Part of a small language model's weights.
Architecture: normalized queries and keys, value embeddings, a smear gate.
Training: a variant of Muon for these matrices, 461M tokens, 14066 steps.
Each number is 128 + 24 x the weight over its row's rms, rounded and kept within 0 to 255. Layers, rows and columns count from 0. Numbers have three digits each. The size before them is the row's rms in percent of the matrix's.

# layer 2 attention query, 512x512, rms 0.163, rows 300-383, columns 160-191
104:101101116118115139083119115146142149142090143131116131100122155106141109128103111184110112103114
100:090101137082108127166157111148114065127105124166124127086103131156138115159160063117103103146185
109:161103113139114121155169079148151144088134141127134150170136159131082137140139100125116115129125
102:099152112137180123087098155133137145135092130126104149088135123104131081106123113145143125092111
100:114149163130113121092101153119149135168130131150102108097101096114142121165058124163154125190090
103:102127162138151131158083165121084116106083110137167149118132141146139133176098144144137114140102
105:130125079117161164138168131097080117116145095117129092146130153140157104173130044057127156139134
107:110123137127137100116118127085148126140140148123122158082142102100154123127136125134098074062099
099:129117122131116145129098117128145123138078156156099106161101175138130119124140128159155157089150
103:114123123123148156134120126180105170147174144152124092089112105148114098119125094148158084178133
109:123115083109124124130154091127113132141062113161143107159116113097087171110076109163126190098146
101:109104122132139117104124112143108181102125121145110075112110122139136161120124157110154161183138
100:096140144145096136150115141121158137131151119138106101112123121138141105117144187157138130108080
104:119164141126127138113151105137126155090141120110154121128155165126137123136089124065104186160118
100:163084140141155104102101142142133092105119143127187112086106106120127147140123111138145111143182
103:135121136119129117175134154096111122128111182101166133112132132131083117168143121119182125156129
107:107116082132068125112169128163118118111143171124116112153163154184162140119163148083159157129115
100:178147151166104130151101151115100145106143120113129169129102097151099128088137154099097149154118
101:092140146130135151138097127131149160097109109126084145137100126128109192193094107116151128156172
099:103134081081128137120125170154132153108141163165137090129147102096157114148160148086121124100146
075:140087136146124100145120152106141137144155095140113125112150163123103149155119135118115144114110
073:133124123118153167068125107115116104105111132125122093140142146131113158163122131203159157135105
070:142113144114155123124126109128140082108092115098144116140119101124166159159102119157169079123136
076:173155133119123111160100085141125169101115131122164085133098154097183121134077145182133160104129
073:112092110117165108131114121088143165154157136162151117101141132138124093153121153124132127114124
079:134112131167131130133135113123129141133138160140076094118075108112112104087118118115129173121093
074:123133125137103139127102143099144169119110117139178154143128106175166125151130128160100100103130
076:111114145100091105118146144113133129116143104138132137112145139127172129145141116101168144132133
076:087147120187111122121108143094153137178144136152161100160118104128115135119178149146139184098142
079:159124109167111170128142099135125144108169142142076126117137138141186120119120077115102154110108
078:136156132144135120120155130116158154096152190137125152095117171163139131096154077143099152124097
082:142105133114146132071115106116183144114144101115160074138154113170175169105116070121116142109082
081:163154158151148169121135154145176178111116133159153136147144138109126133133157132123112109132115
083:118168130123151084122113176129152097122165133133097149138160102113157104103144080107094153148126
086:118143118172119145144113181133102123138100174135129154126150119141139141128115147092145137137145
076:102134141130127107156124171158140160157137090126089168110152097121137136169089132117118130144108
086:156163103163119146136085154120149150101137116135086164098130113138095174143131122095087130119116
085:141101089147153143138148061133141109112111089126170086145123151126102147168121157149151128121170
088:160088088147110158103159096131105153147151113106186148098135107143128127142155136110121169139148
087:135136119126142111100124124144102107130142083128057157081144111142148142134151141101101144095120
094:110111139124086127117106083150107103140107104142151094082132135106124138131130138125164077119150
086:144140136110156092178134117155092129037120122124121145128141132168115111140126113156117107098126
090:124163146170156147103135135125133140166114134115145137090174134108108157128128152107092147167106
086:159138153112141118158110115101127114142115101153118149126138107140172099163104185148116139117141
086:138117105130098138115139145144099096138135169136119135147145110061114150147113148110160132145090
096:104122128127129098141105125114128118180152163169132117157151114124115157123139147112175114105165
092:147117157165150113117108138101100121151119182125132141126145126128113156123152116135090089107153
095:115136122099114123118147131114135162079147131138094141110146161138130166113104153122122159107151
104:149121146127129161174113114152113108118083152135157098101161135125123167089147144096168135169163
097:115101125140098151140097123128114131085135116149146114151105120114117130092107133105093137152126
104:114166162154133126124115084105132132137122154130109174139160124096099140148130141138127155164072
097:138141148100148137156143122136106119129125116110096148141173129093147138136178132113089121159132
100:147143071132165113159115190126132120136115108108075140150135142119126125147103124111129102106097
102:151124140087125142147127107167129126088096110129077153103150118135142130124087154158093079096126
113:091084113135142093124124130128157137103118152091151107129081115085108138146099103164153143080113
104:141120122141131134102122131127188135116128107114163100121145134171113134150166122110117093151103
105:084176094151147168109144104142149130144157117130100061106099123105081096135116145159128108083129
103:163145116092155101111123102123120170126134118136178067107144112139117117082151122120140147144144
098:121129165097136086147139076071090136137128105123145168120122117124095125099140161190110148151164
097:080116115176100080135165094116100160157170125167135068133155124112097098090112096087121091131170
105:118188097170127118104110122100144111178101133117153117162132109130138113091141177133120162167125
113:146127143185108128150136106107127110129170153133102176126111156119129130152119134133125108058092
104:133125163088120150131146084113135105137076127108083121125141138104169091134135163146123131090103
100:099137145119074091058129105132170152155101120155101143101101110150129165128147110099138118122156
100:130152100108130115110115159148104131085150115167105097138123149117118149115141124109126113134150
108:071126132138094121124099111131149130137133147101080112125139164110107121118092152121069155117139
101:108097165163145160133128109106148070091130161132094144149132111131087100137103119136178135130147
112:132127176175132133109062134129136102151118114089172107110122113156149109135094153125110111102162
102:112125130138109095156067075146144077120139146144128102186138110120116136092107095104166101127098
107:131128162098157159117118116115126141128118070107117121137154160101106106097136142174165089148099
104:152151140147116114132116160122158113133127120115115137138145142134147155143135116095130087114136
102:114134112127163119114118143119125123122127109120167108121146138094120106132142163108098147160125
103:113150134148166153155099154113101127136111121125146146104115156156122070077124159108080104131130
099:138137164157129180112140113141156138103117137149114201107110096096165128079137187151089133151119
102:084134169147116139144124139106137111153130123110106113128121173115115144115113144177122150127131
103:166135126106130092139150109100119101111131103170092140169153162163120151139160119150101116086138
101:109143122147158111063129117153137129144127121081150106137080127121100146114128145183112092124117
111:160084134102095136103104160161110106137103164155113119148124144121103170138127125132153149116142
104:121147152152112118124123111151145137119148156124110086141113150104132109103135189155100116128131
105:100128135134114135173093111165140127126140132150145094138107136122165115133067095127099148127133
110:156115135105107089134131117105089088107066087073145122129125129147167081165152127112116159177147
099:139109127083102132146089106111144116126118103088169116125080130103139149108180125101142084106070
103:137120160114119106131108118141152112132120139109142139098122160135128107118100162143113107126131
098:093132142103141082121125127132110125127140146133149140168197097135122130115135103142110157127134
# layer 2 attention key, 512x512, rms 0.161, rows 300-383, columns 160-191
106:155152152104117103109140127115119104130124134139156139168125098121102090102098155107167130151153
097:097113175168113154120140168119143168078141097129144144097133126134111141138099113084154119117157
103:092113125154153142089100142109123150106089096124143134138144143122121117124097114124121155182081
096:140086171131126125147117120113085092119103148127141139099105090128126144138110161096143113138102
100:149108116155142132152113117143097127118139129128131136093147080124139133117107182115097128104146
102:159127084108091119151150149092130168123108080114113096124171121120120110143148125116139146127124
101:120125142139148147170137109111106111086079102133069139118117139152103146101112151193135123108136
104:126097121109170155128117130140126123171130141127142128150114134095142107158128133126153091166150
099:102091124145144155145117049100143126114140185165122134168071123156163110154122114092102183095092
100:115134103108117105121155103129134150121141083142205116134132144123166101122108109142138138123132
115:120169137145140123150072087081117135093170165105099136110127120109155100138117126121132118155169
106:130123095137116076124153137138119162120116153173178153101093171152110147121128138143107146144135
105:150127163119120151118186135146129147178142087142116125142130149139135125105174125145118096112117
109:115131124099173157110156116113135108145140184163131156164128154134093165152095129115129133114155
099:137121112120110134126089113083083142145123146090081109113089114142175103176067157145138107148106
107:140150146146084150154180157101116115073155076158141149095102161145150114118147128130105095138124
105:109132102149144112166125132073152129135131139156159123126099179102136144125142078122143117129099
096:166161109122130130119129099157095139137102119170122140170149160111137096118111114151115096129115
102:156150125141133102136114130085107125098140108109138147119119129120116123143138141110153140108166
098:152164112159154137115106129111134172116132115184095136111116120071137127103133140154105144079134
072:102149125178143137131117126168153093135122122105112160089139101093149135141123116153091092106154
070:154119149148126142169077154129162146140152137165130137104117141134079150112124176130142077103138
072:122156132140121176131136079140136137141139097124144128157099090126122140102127136139159139103125
073:110107119166083139139162146134136159127104122133157086116137105101102152129149103104145178149164
075:161106090124144140157084157129121104107107126134092125098134140128119135094138100176120130117159
070:077121147097171143116098100152141144111127121122148127108113194134177125140173106113119124105125
071:122095143141130128117112122134174080150148114157118129123113096093138119117166135116111121155137
072:146112125158115134110123140111135095109131127117143091120146114155134117142138127082146151131114
073:127169071116124115117154128116158119139111105105125112119106151160117161132102109067133144181135
078:121124130148110100085137170123140101132128122138133116115111137132133111159133122164098131137118
073:120120115126159092116096115135117104142112106065140113128123141119122095121169133112102103132165
086:094166117140118133157150121095103092174149154104161086117096155122082146162114176112152114141137
079:136120111113161112124110118123147146079092100094144130123133121137121172113129122114100128093166
079:131148118137144117098091165130138137186128109087107110142146137130116095130144136150132147106113
082:098146153157124114106126174085145117154119146141119152120130080129102118167108130127169182164124
075:165137088126136125124123106125088123146140083135100151106130115164100145110126115118150138164125
081:103123164124117129083152136130169146110110149130142160171131150126132058127146121154108124128116
084:163181100126113115165131162095113117148110116141157165171156105159101151127115123073134172167132
088:106117114191122111112130107160156118177106116054144120132157087103152177123127149071160136102117
082:157131128119144117115074149131123182091124089123097123164119135141162076143161147187128094124140
087:143118105095157140134136124123150181125095128110176132128143140145134147172131128145120137182114
087:142106140125111149143171132111127101161122119145140096089136118137110098166102126093083145125118
090:112117165139118157091134090133088092151136089145092144125128140115109112097127128145108131125128
081:159111133104104152132127129123126099073160123115133083104103099163156128160105152116121156152145
097:105144126128146084144114120108112091113104111124116138138101128158083141130136141122087129088145
084:153140116139139127130151101127127108137151151118092153125124166067112158119084115167095144123159
099:157169116124115100142144153166155133129118157133128153155128119109126133096125137124127146104143
099:142104097136160140102118136114119124165135185139128157096084140103156171135115127096117148147116
098:135108100100152098131133080139122083157128145082125099128117153162135109162091114151114112125200
103:127160134129150176153157138123124085110120149110102112132124132108099105157115147103115158079086
098:155112152108147110162121134087142131092117104117121124154132139121114107097115093141138143129133
105:087093085118100124137103127114152131161129125138154097147103118085113124143160172112118139126130
113:159106117123157151199114152092101102131116155108138108137116077138156175101104125116121129133109
107:124124156090163124120152138146135169145130161136167149129152161092124129105152127107142171145139
111:154113131137140109171143110097126138079176130105129130118110110094132097121131136095126111144108
109:065136141123145117098119084154125090114109085137104135149099098130092123155044176156112174145137
108:137159121118092151176140133140143172159155105160150157153167166110178115103187119165124118105111
107:102101159115132146049117109134113133122121121112083108121140080099135158104150162159127145145113
105:145142141129139134101093134107136111112145159127129110129192137178143140132141120120128113072067
106:131135117171117122110120108120125142133134154136107092124140134123177152106085108147106163148106
107:102178142136103094165129093109161154126176114124102130086134150081109147140106116127118125136076
113:102098115104131149113136131117146121132134143156119116108117121180111106125166117158109174137139
109:152131134100114100162162142107117126089103146126119108133130131103101113092107101124109079123146
100:178147096117121184130094190167093148119095119137120110120106149113076134126086149168156162169126
109:155149087148066155157120128153077118102129163105112116103140127132156158138061085129145144120107
111:129172092145105123142142126143121160117105129104174156122115127098174147102136157151134127145110
105:138140167122168156130111115119129148103119119119147102164130114140152108095086141109166090114126
108:121124107119158086115161128148104149121117100133137121116124154082118116118124113156107133161125
115:126111144138126122109118121120128098125147145123096114082137118148144110165088104141114093106148
110:118123131135074106127118112148120137116112159135102150134130106115128136144116136123098143120151
101:110101132153160189110144120107091161135105097133161133139142150121139137095119108119110088134147
103:142151127163108085097136117141077101171123139130124107088150135097130152132105134160160156126104
109:132120097127078127133132145117106103109142116129138139110153114087144158155120149157104141120145
100:147128148132157138144120089159125132107151167136100162134096136105157123141144125137130144108102
101:148144147110136143153154113132128112124159128086128162127141179130139140087115126153105117149115
110:145114166066125108131102132137114135139079179129126146160086175096129160110112103120157163141095
103:162148136106107113128130138129069140146145129151137136159172158147176092097081152139136127104160
110:138132110147115148079097096088133093158122149119103117154099115177118147092095195128124123155131
098:106131096094139134146086140121134135172130155138133137116105136170133145102142155136143141126170
108:107102141152124119146146133153133181116104128078115172124104120109130125149151138079093123168153
109:120116141116133158112100142092174151118158122085130126128123171141136072155134109113099134106108
107:151132167119167132152111159127109087077105085113084145169130078161125146156143084124099121142140
105:114136094138108122131130167111132080143173111148099121110145161130096125113155078115073088128172
097:174141148131092120105164096148131079122174150125090153136118153146165140136124117109105148121144
# layer 2 attention value, 512x512, rms 0.174, rows 256-377, columns 160-191
104:105105128110136185140152145148107145130146164139144132132130110120159116099126091135161102128157
102:151154130131107139097124111118134113092106125137156096118089093128110129126145091166105130132131
104:160161144146134140126100135180103121075114081168150159096089085124146148167152162127127180137127
099:102131158139107166127134137109115074084133128148138125138111130141153147169108160141118113116108
100:131173124133115125132109126096128105078143113133147126139156122152154119176113147128137119150130
104:147123133109126143121120133158149161145102161130120121107188142116125128147124135127101132107107
094:146149109123112113124153107140121125176136126136108122131108109148091129145149142155146164131114
104:140128110132160137157122111107145150154117089108123111123126089159136154188096137130150085120134
106:116178109085099128137120123124141151151119132097166159102154086115169173123132168116099109159148
101:140137138142111100111126151106132145128086124098147157139115112116157112118118120153141118138126
099:156115121154126127090146126150150121136152119068124123090145143127101097116135153111132135125133
103:107103129121135087105118098085119160151159110091172168041151154102127151137120148120103109125116
094:168148150107150091080127153126114105075128147077119116119116162185171109132151147142127132126133
107:081123139134136113137145144168119114136150098145144104109126135092175117136132144156090110108164
100:143126118125112108149136131110140084115120136100143123123125096135146096161165149149102142156128
102:112145118165116088127165109126100111163115161138111129119095153142143125132085088110131116147101
102:141136153131136112094085129129111154159127158098103161110106107089136095125142137103134172162108
105:133145149145156148115184133147097170115129088138130136117153121089124110110125161111149115132135
101:130109123110170102120135147083120165129146087136144130108126165137159128132124140143151109109124
100:134135119095135130103142151135159126154167167154160103114109124115136139092131159152126107130126
094:121127138142100091111150157158162105138119142109109166150144109125180178154123144136120112124141
105:135149166176108125133164131099129107180139120211106113105117107100117190121122123149073096156096
107:112183100159113118113180103101122120098113143117102085123153156143125100133051151139121163139096
103:148121172097118128142190073124142137131095094149151122138098102160149144119146130091106182125156
100:140114131085165140144125144087125117133128141146084146132128126133155157085079122140102089112179
103:096109118145159110129079165125138166106128136122162136110110132142117147141114109107113134119139
101:140158100091131119138162148129097139155148126135120123103123143132141139105164082152129121113107
110:169121080159096125157098106141099141130132166109168097158170143130122142146080127157147114095133
103:145144084129075148147097126112130117121099131078113122117104104168119131095150121128137114155118
097:151137134127119144133166150116104118148162160130121139131166119163136150122124137100090111134148
103:120121140107103126084137149121151159143157160114148136153107102146102124106163137135137124096117
100:126138127222115145115137139123123118143097106111086166140106157085112124110157128099119094174113
100:149144136134148172129158118174122132107159099078100102107090118127095136112151119134156149120094
100:145152157146101152126151147131133143121141119118176138135142120146126147130096140113135107168170
107:083127157147126137113107125154153176168130092116156163131119122132124146120114148144103091148127
105:143111147178128116126129137128155163129130133123162120150177122154089123163119136105148131141147
101:126156152103105119116099135138149150125125124122144108092154132153145131142122114152120132147129
097:120154117122136100132114107110140132105084137118128109081139175158133135147144144115154082100119
103:141099141157118134117152134115165171147164135134112143146153159107125114123115118094178112124168
099:126148134113109118126117154125085123132171126071140120130162149104110112156132128186117086120157
099:147112072147147155139084179085170134126130134148145124095096169155114186098141129143156100140113
104:089144106116132161107121147127109132158124199122172131151135105103148154146104107120116159159124
111:173144105151178152198137109105048109139115146155099119113135185141106122110152126097119122144098
102:103138139114154084102135090129183149145070154117106108172100113142160128103097069084110138110108
101:115132079108118124119117152150129150111119107157156096186123133136131143141167145173104067151162
105:137128082124145106160139122139162181140132123125172090098167116144101076105139117128098117140136
095:112122113113104137105127080127150123109122119154131061117100089117115150147110115109102123124129
095:181118154124157197097129123169145127117119115127108135114149117096149135167184105122123135155158
099:125126153107124156121126120148112143124108165096138096118163155159148114136134155135059116161106
097:158149148111154142140114115120160133144125104115126126128096100139142184150119139161112107126176
100:117113179127131104101115103118120076098128135082123162143140146105139121091167163131139138115143
107:154161089128111124186132156154096136106152101157104132102102125111124099107154130151122143170090
098:094117120140142116141152093147082157144157171157181099143113100090102079173120122099134109131103
102:132134089144091105164162147110153109088145104152140108127073153111163111175104102114112141151139
104:147151129128113098143126152117152133117155151139119114149123128075151133089139163126117115118096
103:115120087129121126142110121118103104177152163119138113098124124136146126111062129093125091133142
105:097140145156120141085106179127140091092094128162116134126136139130090133158146160129127125158125
105:125132154159154126118154103103160111096123165134112116110176179113085137114097147123093109124127
104:130170097127138096127136117122134127110104138143106149165164098089100119170126126161161126124077
102:145141146165133175144127142115130108130153136169144153125142138116128099118091131152153075125139
107:095162131133157120103168126123161119107118107083160132114109175124103099115128159120140087187131
099:138076160166096159157157113123093133150139102107147106087147157087118152142158123157075079105095
098:159145146116144126148101118141101165142161128087114173141119120121068131136100146083120106125154
103:115160149082167148110117133117129145109138133133122153119104127111146107162085119147104156171125
095:130157113156116111145108153105139114109170131174094148089107120148108169107123116141111123088100
098:120130108097109137121115124117134109120116071141147083089105154117116101116152103128131128141140
092:162147152097126130142094103097076122153148162149137132143133161119142138094131114113152161126169
097:133120119124120104155163109093101131115135151133149117131128143081162140094138137117163128105141
095:124126173092171171071114135151165111148095163144143117154141145101119119149118138116140057119129
097:132135136133130145152117123105143125091153092171141141144155123156151095096143106130130100146117
097:165098127130145112137125129140144095122179108148123107093110083141140149158118175079110166150141
092:138141139157160113114128131099136144170131147114131118126111113114134139124126125175116147106142
092:142130137138127114112111126094097103142108090130114163125144138129147137101141129108148140132153
083:123132129114137094134146098174152117147124158129139156142125118152155066139149090090148149123094
095:147133110159116177094140099135119156125185116143141120131163083112134119137115154135108138166146
101:116112119156126118089104086105101133146158122057130095106161184098147126119131112090124126122112
089:141144096116097125126137119151138132118128131104136124130108104111116099095149147144140115086140
103:143168147124088138138135159155140110148069178117121143162135099113101124137088143142113142131151
089:192072143155204117190141148096120154141133134152121103122131126147170074116162106115130134108159
096:127119117157072123152076105083090068079116145079142129122107153166157110152162041080111143105087
089:136136132146142100142114114162123110094141148135103118133127151099137102092117100124127138123143
097:137159159112113135081113106131122128131106108105157120128083147099118169082123144154130110139107
093:069127125095144145082117162107131125141104103170111112103120134148118116126140149118110127134135
097:124157085121084127150119139132127068133159139140132100129100095116146115120129099148116107084140
096:105150076155082082158142130121138129139119108118109151144099124147133149164098128157106166147123
096:111108165124103121199092146097133110147116154153090168111127132123124142110125094152126139121112
095:121140108108116118159142172116108117150130123112127138150136119114176089177127169142125125137126
095:146164141118149126096106103133097135089113086094144107071073132139088122132119161156094143100103
095:097127135112127168105146146110163130146127116113129133117135141106087170125139181125131138160144
092:136110133138095143146096109150130103123132120107138176154122159101128119141150118146184102155118
104:133131153158132107107101097132164146106124172105104146103128096113138061116111107115103134126123
099:166115138175177139087106160132183160130096119118111166141159072081131107074147164097140106124157
096:137121136157083122173116100143133047109155152128119130193162148111085149122154109130114091090149
097:106066087125115123118155101107108127166095138048119117114143133154119148161114086136141149145135
099:133138128062125153161119088128093087111144115084149107120130117144121164134106100132146117122119
094:089150102131127094161086125135177135128130109135108151106142168105110058143099122152114111143122
094:151143145126129094132127117102105124109137120148140086143154128139106159069133125137097126133116
101:119106130089146156171128128162148145121150158149134148147110104110144112099113127135116163133136
095:135133166119172137097162177122139101099101158088167115136134139151140150167105145110135113125116
098:147128112141102126122174129134155133147122139114127103124142133150119121162129118106140109124087
090:121082146121127149085129107149148151158117113091129156125121131118149104118113157123202138122148
096:164147128108108104143103150125089134100142141170129096148095147151130158147137092141115148123136
095:152114153114133117074136106134182118146147155102146121172163112128095157094142159097119101104113
097:114098105166103099141160140144129117161111131133127173125170077085131111140111145095103069106107
094:091148162089109038112125115101111099117099140137136124137112113147079128101117135120153178151150
098:097146162134173163102126109140171158126140131195117100152107129124128114159101162123154144138131
093:132085124127118129159113119135107093134127102132144116186122128158114111116138154127116113090147
097:123149132111092141158127140148161118143130082132125108138135118131100126121181148145130103123126
094:150127118132152099160142131135098118158155161112158139103159149166129139133127090131105157165152
100:069135147127100147145081123121123130168129106143150116136090112175163157103124106152125141102130
093:149137120096137103159143140124122138142152140116088142129121126159094146101125113127087138087126
090:125138143108091138145149109124147092123131096167155126145141148129135125081143142142168117118114
101:142111103169141104105095133104132146175120087137084168082104137114105099105121090110111144135148
100:130127137138141155129110124148108116149111137104124155113141131154136092141089163116142117103162
094:064114121105127073099123140107143156133122121154144096095155135104132121130117122151152105155123
094:117148167176140119139091150089096158135089125138127169093128166157148128138156131098174114127162
093:145123125164123153130140141136168122152138136131128095099139137119096161133120159175076129106132
094:113118103097140138112102140100166141156129115106107125116144136155076096139127153146188148145117
096:117126116095086105115089120137103119106103147142100134130127157130146145139128119107149140118131
090:086150132123134147123145123149108137209137109176128162132147178152100113122185132150189120131122
090:121131134121102101123112154158136137135146103120147146129152110164129079137054137109089145136175
092:106136097142112061111112138126096137186106129067126145117122095133107122160133129151156158082154
# layer 2 attention output (transposed), 512x512, rms 0.162, rows 256-376, columns 160-191
103:116174121119124104106136165169113114156137088122118156144162164118090126125081120130138137109150
103:127138125160119148112118148102134146133132149102117161138106183104153111108143168119134114173127
101:117108172132106118108172102127115145151136141131111097145107132132124134091136113180120044105107
102:120129134101180126106171147143154114152122087121088116123138120117113159127139139109106152102160
098:114117122142145123111074161111119130149163103119135126148122135120120126096149134115105155110090
105:084096134156154151140130124140124138126087103115184138155088152119149098095099169128141128162129
092:099127121158150114129110144149100127119122135106145120136123112145138102130104100073127052165171
101:129131142153108131146115104102098105101120099105104107068152141077116119070161123124145131154150
103:102102128152125115095098156093098160114077179132094096119119147147136123148166089118150154160143
102:139141094135129098143107106153136114104107169137086064125134153142145148144098077138140147092108
099:123166109139126145169127132139100106112086126174165067156115132125123182152122121138123110175148
098:129097142107108151157119129133122128146110129154125128151121187134134154138118091090167125147138
096:152158130122131138152116079103101135135145116125147140120139161132093091142107084128100083125102
098:108130125122098132137134110111113143137120132110119078123110127148134113137111148145138128118135
099:146114092150092139118110071107115098129121097125127142130137130105132112052081121105154140105139
098:089173133115137120160104121119165144162150114148118142157130135112124116108137119183098145118117
097:122137116115106147149142094145085111084192146132120157184164134186101126112137167135151118197118
099:126152143115134151128169129100098155150136107126119141141081103154135127198150110155171101108129
101:072092142158114170135093135109137139124099116126113188161113106090102134106172173056124156182110
099:099137175130132133142092152109106186145088100104164159129164091103127104151135144097152143133136
098:109118126144163135128124107142083135106145126151138145153149131116146171125114108136110128117125
103:150099126139123117134135162149107113110080105138117146126134146091137130162120120127108168106169
101:161156182133160122153137090165111127125101108147092133113109152143148097112116123106063129161193
096:141121087121094137171124180093121099139171133129122160126147146131126146134140116127094116127141
098:141092131160107163132135151138103127117143128151142132121113107120093099112137123159156175088108
097:157123150151133127155132125146120136164172114090130097149150099154126145148167137129151116153084
100:082111100158136116089131102147101159133126144093146140130146138102122139120106098119163113132096
101:110145157116178152115119146118138110134152144185116150073123098112145120149110142116110174111137
100:140090171131127133101154107157147099149112144170157119138126125092152077121056133104102080164109
099:133127062149139106116128132142152121164143125172131094121120147111107109119097104123146110126117
101:122111103166123107136097135133149132133148131167134112168162126120116135116131097096117162126143
099:128139109117093102056150075141147170135117131107105077136177150152131153098153141185160122096119
096:100136130155126077121159130143140151139087127119102092100133145104195062122154088175099101170073
098:121119133070122109146116123131099154118092098136132090071145096101130120158106148116118152146128
104:136122115096163144157160146077087158159126140099090103135125120169132113100162125119160131151146
096:116146117151127127094104140104090127150123130130122132154097150113124129131098140124106134181114
098:191115124150136134092133122145098141095191146106102147137170166160172095080145136122134107089111
093:161093125139110092140106154138089160136169137108133156141098140090112147130167130100159145154093
097:141146126127141115140133151161108150124157148108165162087148124132119145147156162136118110153112
099:119140125120141115160094122152136128112144166154114142135138097114120093114120080138162105152151
098:142097139130156093114121142157128154126101105110106139165138123124106112131114121112165126148121
102:128151171137132099100093122108162104119116138140156132166134076160110139133126117109177098163143
106:127115105128132152094133086156159071106174123141120155114083094133135091142128099159110123099117
101:122115131073132160154105155152107125131156118159141134122144147135112164084124127162141141168125
100:070155161119137131128152112105134143110081091097147120112172156148137108149063107101164134135118
099:123157147136127188122161067133117097159115136151115136147100102135155165106117137093114119151117
100:091115124162116100140122187105141130134123121104116122148093153105109102110120129137143175109122
096:072112101150123093156116128162134131087163111160137089137134085137167133120152143099115165111135
098:129102134144114114136106138112149115134109119156123161123113123126115154151106153135103166152125
095:134130097142113139110115132089112141127177168089175145101154139081105131178157128117144108102119
097:101161078142143124146101147108108135150105161132093143096107126108139086101108132119089101139168
101:098109142076097143126159101106101111117168138133122101125103122107176101133124092103102151060135
097:107143125124080149138112127160158129104089098149088166126117076136139156158135150141121131101102
098:124139127138156133129128142162127140124104157114147147141151085101151129200112162153150131117142
097:126092085121138119109132094133123114100140126107150102149152126168153098095137133124114149079106
103:127153115135128099132104125124142160088203113160124119132139135135122138116132161106144117176116
101:137160136089135114137182127125124153148122123116118135157112114114125167125106183162108139112126
104:118147106080129134153131137153138123177121088098143128164124132045098156100165150110124118154162
099:130134090139130125102116161128075139136124084132137124124153109137112096106128138121105124142180
103:125158118103119096131126103111146124121138118097084116133135161149137146124148146149131151107161
103:095123117112129133131128124131115149057090083086109113151150094108093121116140069151123113123146
100:107092133125135139106137128133148141117121112155128150154132147150133129117122104142115192128190
097:104144120142120081138168179128107094118124144130131155087102153134162148124140128118127143117144
098:125154105160137116122128179159150158148109130149176108107147148121099144178157145118135123145141
094:106085139093137143133100125190116175136150103096158138120172110150136125159083116155139123130122
093:142134112164131109124138140083179152102163163153161086152149109100103125133153117173117115153123
095:121141125165107131133103134117137148073140119133103151155108147133158174115153136143161112133132
091:119139111103119109138101173113136170146141105159075124140138141118132128128118134152096120149126
089:142153122152098117137147148134099147113144121137163142127123107123113114114108145082116141118124
095:172165109149127107115141155081078125157119142134131128105149149087116143127122102150114127117152
094:132113106100110106091138100107104140154128129115127114159086084106138150141136120130132095161133
087:110095146084087128127145094144117086099124118148125121123165149159143167079131136120164102133119
095:141139130148142122127159208143142131138146177123145046149120164151120117150157129101100159124097
090:105106135137163143159154132119175148141129147134140091099100094129135192091128135113127153128140
089:149119138103099128165081076162153130152100143109122163135151132131102132125102111113095147132115
095:090096154166094115135121167114132114150121112148145092144111121140129079130138148118106140149148
089:168136128118086158145133091094151090151160099138159123118096170090107117159145136098144134103097
097:142063107159157122132142114087097087149137157161091130074114095148113148104136116151142123097141
084:104119131121110128144126145151134171136125118161102121122134118124123117140129115169113094144159
089:144149104082116124112160113157145126113199088108081118151131117136115089136120114132144109116136
091:150138127109147131133166154104112158146156128089179145124149143158111126129115113140152131154144
091:141092124166123094126136147116064128126152124129116130145122134161111110110110125162102123137107
092:136131136122086130131147125105095151133141089097145089130101123135181155119124121162175107142129
089:102145094111137123124123121108101154119139118121130111086153083109128128140110132118140157123134
089:120127097144077048117108128129091174136116125128152104130130108092143141153118109072110081131114
093:115115083095117141096141132169158119173130116143143092138173141156132094146093145141143085127096
089:139095129136089113138135135128110119147100108150145128148137171153105119083123064139112154139130
093:094089106108076168111127134102119176143132142104132138141130147151137128147138145142138126129103
094:156132144099186147151123126148135162108099087108136133142112093104123112151093111109089141175170
086:113089104158163103078105146134116165098149140141097112079189152159144133144130142144095155150138
101:098150133110128124133168125127119112140093129094119088105100104153121144141103134069102093115160
090:121113139110103170150111125129111112156116150132131131127129115096113131097073132160124184142136
096:160122069049161127113174118092162166121108057128120122158183124179121117085144103155107139138122
090:135179093158117162094090159153155113105144114162143102125135113106125116137157147091156087091141
094:102149129168105129136097114150117153080120101142144070115134177158096107129144154114122109147150
094:134109129141135104137123124103123118133153151139114120091117139131128154127096088122114122115155
092:132151105102141129116109121150120127116109120119169165147128048122090150150144112113148143111122
096:165136183110154135148095131149128139183130119106131127122093080145127147104124153118125171135127
092:134118123137097097131121109119117168205167108137149172101128124137142125134143129141124115146164
094:136154121135140116092119126109124100152130111153118128151164121106114155092120105160103123102131
088:125126152169112125152098214143134116112118120126134126151134133137131167141107138146077124139154
094:141119150155089118134148118177130145099125172129108128092196126121122080129124137140192115155139
096:131126111171101138109099111147122117136093102106125163104139123115142116160110122144118151169145
092:118098120125137150123110132146113158163118165105124103103144072119155117131116141082117156130110
088:145138099172128137163106133132131130117177145137090146119160140155156149154120115131144079178132
092:161108103116156147078125112151130095144089147083092099165138150120129127083101103119144121198115
089:129093146145124136128150143098103095144138115139116161133104145104140113127135147082106162110123
091:111119160125151109112118095125159147082168125111094160103147116120127111158116138089109116110098
091:111147137118132176113097132122160122127161104172140168145162127115158073100120138141119104099137
094:133123134147156146094167130141104152129131075160137137170172099108115128115117113121155063126123
090:131132127103121154131166097150137115157098134108167118097107100139097139141129134119144133123145
087:124116175141158131149118125147084150150129131161116118114175161140110163162075174137126098167150
092:086134124105142128128156154129140116114132127134117130137187130162161122105126110148106133177097
093:125104124128138142174104153163162102132139123195199138143143093136095134181144148127145129127130
094:138135127178146148152179145080124131108166075140132123124119083119102143136158097065192121127115
087:078142107115123119156132121153146107124109138155149129163120085154114050132124084096155125099103
087:135141089130103143152126107119117088159111146103110156092091076150116125151080130095132088111108
093:158155148143090157122115139135109105126128130161125124153111134102143125116151148133128102151106
094:136134126147120138145154102129116124128159143108147107128149103172131097156148132137128128142157
090:138131133163137115153115147103110109137109094119148077112128093115150100131138142116154130171141
090:149118153079103135135149124182126143128101130125123117107116163093163106167106141172117136101115